Part of a small language model's weights.
Size: width 64, vocabulary 1024, 0.665M parameters.
Each number is 128 + 32 x the weight over its row's rms, rounded and kept within 0 to 255. Layers, rows and columns count from 0. Numbers have three digits each. The size before them is the row's rms in percent of the matrix's.

# layer 6 attention value, 64x64, rms 0.347, rows 0-63, columns 0-63
051:135106103188096087133159071152093138105143132112176137137136191174159159158148117116157091113154114097208131107139189157156097022102135140098137113105120135119148102164129136141103131153183108
046:129129126130141151092124142130095133091178149175058091131174069124073128111151168154108147099127062118142190176120174112126098117099161115107148137124082191105141117137094181154126182090118180
051:145135123089105118119117143135105120159077166167110125150159105137138174151068123128073115076147019158125181110191144108143117154177122147084130148173156121148168108081126168159086152095139122
050:151145136043157165133092144101144077090141120159162086139175103061126113134128105082154164103083154075183088113179134090126089135127139104111111146148136151062188105152127112154138120116160165
058:144100161157081117090105113146133156159142078123145132150120160161058124110145168126112126133143096071080108111082066122127142171032147165133152159189115159117134155068130106081127130170111101
067:107104046178124162134123107122111166143094112105135095143103087125141140049093173160153117101125164127150128182133093111164108142058136145133110127121122050081130164124202104073113147137152120
055:140128180131153117142129134143114098125102144039051060134122134161111111091147124128228130138165092120110155110133110121065043158086073127149137115116122092134138112176116118118146115128108121
055:152125146137116176122138127136110174193111113123063144160109123114124163129123127124139084079132122140149107155110123120176113110121044083127135197157107177169147120151150081101134101029172169
044:121126129135121128113198158158094112089111117135172148121136083146112119110154087124087172183160096153111055138160094156126094103201104110070146046171089178149101112136103145145121149100104107
052:123084162109127141146124070159149162111104164171125096152148087137102134128120077102083118162155114092066106105147152192129135158109142074089070185090126188134127149123095169147085124117058146
056:072108176123143119156095125085156156130068131119142153100148160122135102147109067151202121099092170184129088148142106092166102137091169182065127079195139098162146137139127095111144155136121156
060:113161151133125113130139131116153087118089111127116131066161173210117118094124127182099111054100183103107142170148136159080108110101153152090108168069113138075119128136118171102076167112184113
054:132131137148098076122108139151159108173088140115097150085164083139117063097120152127120068071097118124092134121087145125189118148126212084106133130042143115144176136135105088125101160126146178
058:114128037180116142157119180169130146111171111161106103124049127147164128167107128120063089172137128077148131134144115091114110144099111139165089122123112175136119166145118059152071160152113169
057:106123151099092156144119144196093121093102195131164169105220120106128130158110134099136111113106197165140100132143145080163088147132125068114143044159099132137121190102153122131131129109113166
053:125099121119079074127108139133134146141157136118122114121122116197194135068143112057133166116138089163128072156173136089045161134146125121116156135135205143178162160119136143087160101159110096
052:115059186123152186167138111165175129127157091151126149144112147122197129097137071124191155090095120129148104182114108124099136132102166139097088060158100149132138143135101169122056109105137162
054:129096170172089128078130158169078083153167082112133152124154084219109088152071160088145105105096158136162114174102083109119155107133138193116085116115111141112134162153135181090134120123119150
051:138099140154148123171105138149120129089128145130243158121051119107179117172118151121158188103183086126103121156091108116087120149140110130108181165147123177162168113141124134136072131103091158
057:132147090082184135102135130090077130148131105116132118176136138111107172179160104123147191071160121116147133119087160187119141125043171114148146079135103126186099179132161175186119134129135146
050:128097129160102078126110156169114099139092158104050102131054126168134162174154095155082140120112125114165129137125100099101094097130121098074099105103104080085120182110086147135161095109118047
064:108155060154172131158089169146109050128149137092060117146156101168129128144152104162106131108131153126175087093114164150106141187115090141098153132112119164152045094150136149128124087126060131
059:140171170128171066093112170106156152107136126188156192152106090122128118124134086126148145192117138122156097192123108125124136147090148117160146086144151169112167164151198165085081120102181099
065:164180112102135045114134099110184142144106108184124100104082077136132158155134108094171153163099112176179128145117065111153156120089103110142165152129132114126142116089073110124167111131045154
058:107101128136122141151156114132132149142133148170114090060156126194079123078089024137129123117137123113141098087092080066086162159136156167113110132171168122172116155127174112132154191141137136
063:111116140128171126148145181138086140157134141221129086072136101127099117130106142114103161181068117153191099128092103138107165100098150132122147194167134146133079086107067094150124165138081150
053:130168122137092134171165190132142126173061130110125167116157157045090084135089120127188152151162103118156177132122124122128143094156135095110157137108119192088180121097169181112082117161101126
056:084127127166098125117133120116063147161133081099159115095150090124083150154180070123137142125130121115107154161137141121091121118156066049187176140113096102153099062127071089082139108099165141
054:116155076111134075106147188189128172144151067137148109178094110127117094147115083155079056145126103153110120121144087068140100063155157117139084179147141121156138090163164123133131158087131135
051:168135104081090147139129169122107105116147142144145129096151151151111124124154104099131112107101053169052169123104091079153117108147083113104176093105135083061165142185144093085067125105172112
049:117180104140166144130167166136159135127136145154054129039135112141168095148139128142106111195184135076109120158133122163177165115139110113128113116201128095163155181130113196094152166121119128
051:109160133147149165105192150116126174122128132183086096150151131112092083081136125096172111127169168141159135114096092139188174128117098110141060134117091171136097115137103141155089123053095057
126:113085167167099089107085052112073133142129118090173138099165131131113155134137082152118116122080140115152090165153149111112109116117153144178124147068153103169128119103126015125088116143175148
123:120150133081107135120118154115084155146134116114206149178196133099085119109167093120137124137187135163117151159098194085189088166171129137167157133163134128162141120104172156135170112060100141
131:122102147114139124098121091150122130182092099159090081078080153153096174071142077181104080153177095112108151157110110134103109140109135099158080188158135112119117115127114096167089144133103038
128:122112053129137131144150092103136116167099184116129187098150134093202167126183096117139109186189090103155109114122140129151103099110139091116122144097147074091144107173135044121157111120167112
133:104149129129163117114219103104145150105110107143139133173068100139123061125143114142068141165156104114122143090154120149170186103085116129142095116129099123159128143156100145103094114024189119
128:068116080129112155085129163134106120148095137132109196112135092140115085186112119120068131101145110151123133207108120128129140120119189165044182151117113168087103146168091099153091161133121095
136:137096074170117152111155154199126090132105099106168104168180102150109124157151145137128091155097107110107074096119125114122098137024157147073123099170091088124107187076128140145105108096137124
130:130114116116108105125059142125156207106153148133150135194129140129126132106137162138053099115152099099125116109138111169084139172127243204166109119159121132124157118097147093116106140123163095
127:158134172117131141096061164120159091133140112119181174142164098126143155130178043128168119154101137142091115114137125142076170096165137073123172080095155153120110114156115182068071123152149111
128:095093121106147157108117094129079147161143141079136158201109148044116107125103171163108095150110081134118125151187127165136150063146100198124164159165148087166114119108128141097112135191150131
138:162124094181105137167082209131108135125151124112102127131128151105102093129135095120091120144137094106073087146176090099112053137147037114103136164119090136177158111155181119078127147107165123
121:160122164146115113157149117116141185160106132075072104190137163099145130195085051161144139112075137136133180113131104090145108114116169109101150061126137127154109150115198127149128105129195109
132:115106122144122135069130111122071155165147126092130125119085178146095135101136168117112200153164110097125126133086074125069189126137099110161163084101068147176088148136158132114136050159120085
133:139078157135154164143053097110137103108109145091171069119070135118163087133132108056101156075136070060149135124122142117163119126044157115106150157193149144142136110111143148129099133152133112
133:140109130121135108144159103187142153134218119102131131117088130208141068146157152142181096114137093139092127084134180063040130140128148124136142173100162110110143131168121125074157128141150103
123:185157079092127101092083089126119147133072130115080119061149162154125134129077112141140106127115118202084147062175121146181176085153193104146140119131157178125152115098156144124116133098110115
134:124123083089093085151138135119157145141138131113153165097107141132140143172154124143037174147104174133046118136091134119146107153135157062132117137156125051174107162089072163116148109183101120
127:127123112110109184093149134151179158117168090127108106117142107149126121074126073090124130070144136118092135166140114174112123150152173147088063189135143052115146143170176181113121111196167112
142:132134134141106122152175168098054118126095132153169114110145175126123154105132167207139132052127105125129146106124139154088155123100195047090137185146108119121128170131119145096126207112156120
131:114159123157053096121114138151122169142099145107098098142137028148151154114104186114131142159122101122162159114170117104189181168139128065072108148079137103090146152124138103098139099178093121
128:119143145122120087113134108131137073136154143041156100092174127084093085133107123202151180155163088180182141122084121117136138093120135131126072139129130057178121109134171147159100133152130180
129:177109179152079131071141118143168104153131139116072104157140115114133094137147144172150124138157119161076161066163083126208127079142128085129129116150123110142134125117092053099207156128145102
136:134115118119123141131134146195119161105210108185183135105044082099136106152089158152140118170121168118151108132119176152149138110137137111140104118133173129100099158124202072171166183110142147
118:078117174156190132097147123113142140158099095140108142118092116098160138224126092129187119157157083054128099130134141052148127146145110146141092103181096132140161143178125116149154147155137072
136:148158147113140081106137119111158115153133093143158141144093084102120131135102137134155157145122141173163132169161105135103100145028164139201166128128117139037165159083186169117159091131166103
126:139122161137143094115147154122125136030152162101113149141141171174127123117128179102101136184184117113185147151157174125136073059181136143130128121155166139089150177146155118152135171168180096
127:096147147108136179171171099131082142117184095144094120136174119102087138108131128098123141178119160105120090163138108136165141069159160138152146228119121173085083125069126174133187141137159138
123:078102123140098095138121108163114063130085174080133119137099110087154098074092145139161141140132115100081092151141129130107110122162145130157126115047128115109144127083086172189094184117166052
128:146153065087167150106164152143137115146101155123136073088232122116115112149107156141104118122100134115156198148207158147129117111114103116164180136118138117122154073186124108103101079137152093
136:151152157120106110161143118101149104160139165150225138178137192124135112143095082147091080144121128144155127070109103135151175137132110157070111159118166173105136109125207143131147138173103065
137:127109175169121125125176108143122200123141146112192103141110126152125144204095147071194106103128153171167150109120096199093132139148117129129170164118100130177115057136083107144163121100116101
135:149145111117179142117117091098134144134105133131142155112098134143095099085155169102178114092078212114086209134099109114147105124135115121088126114077099080083183115107182093165113192142159139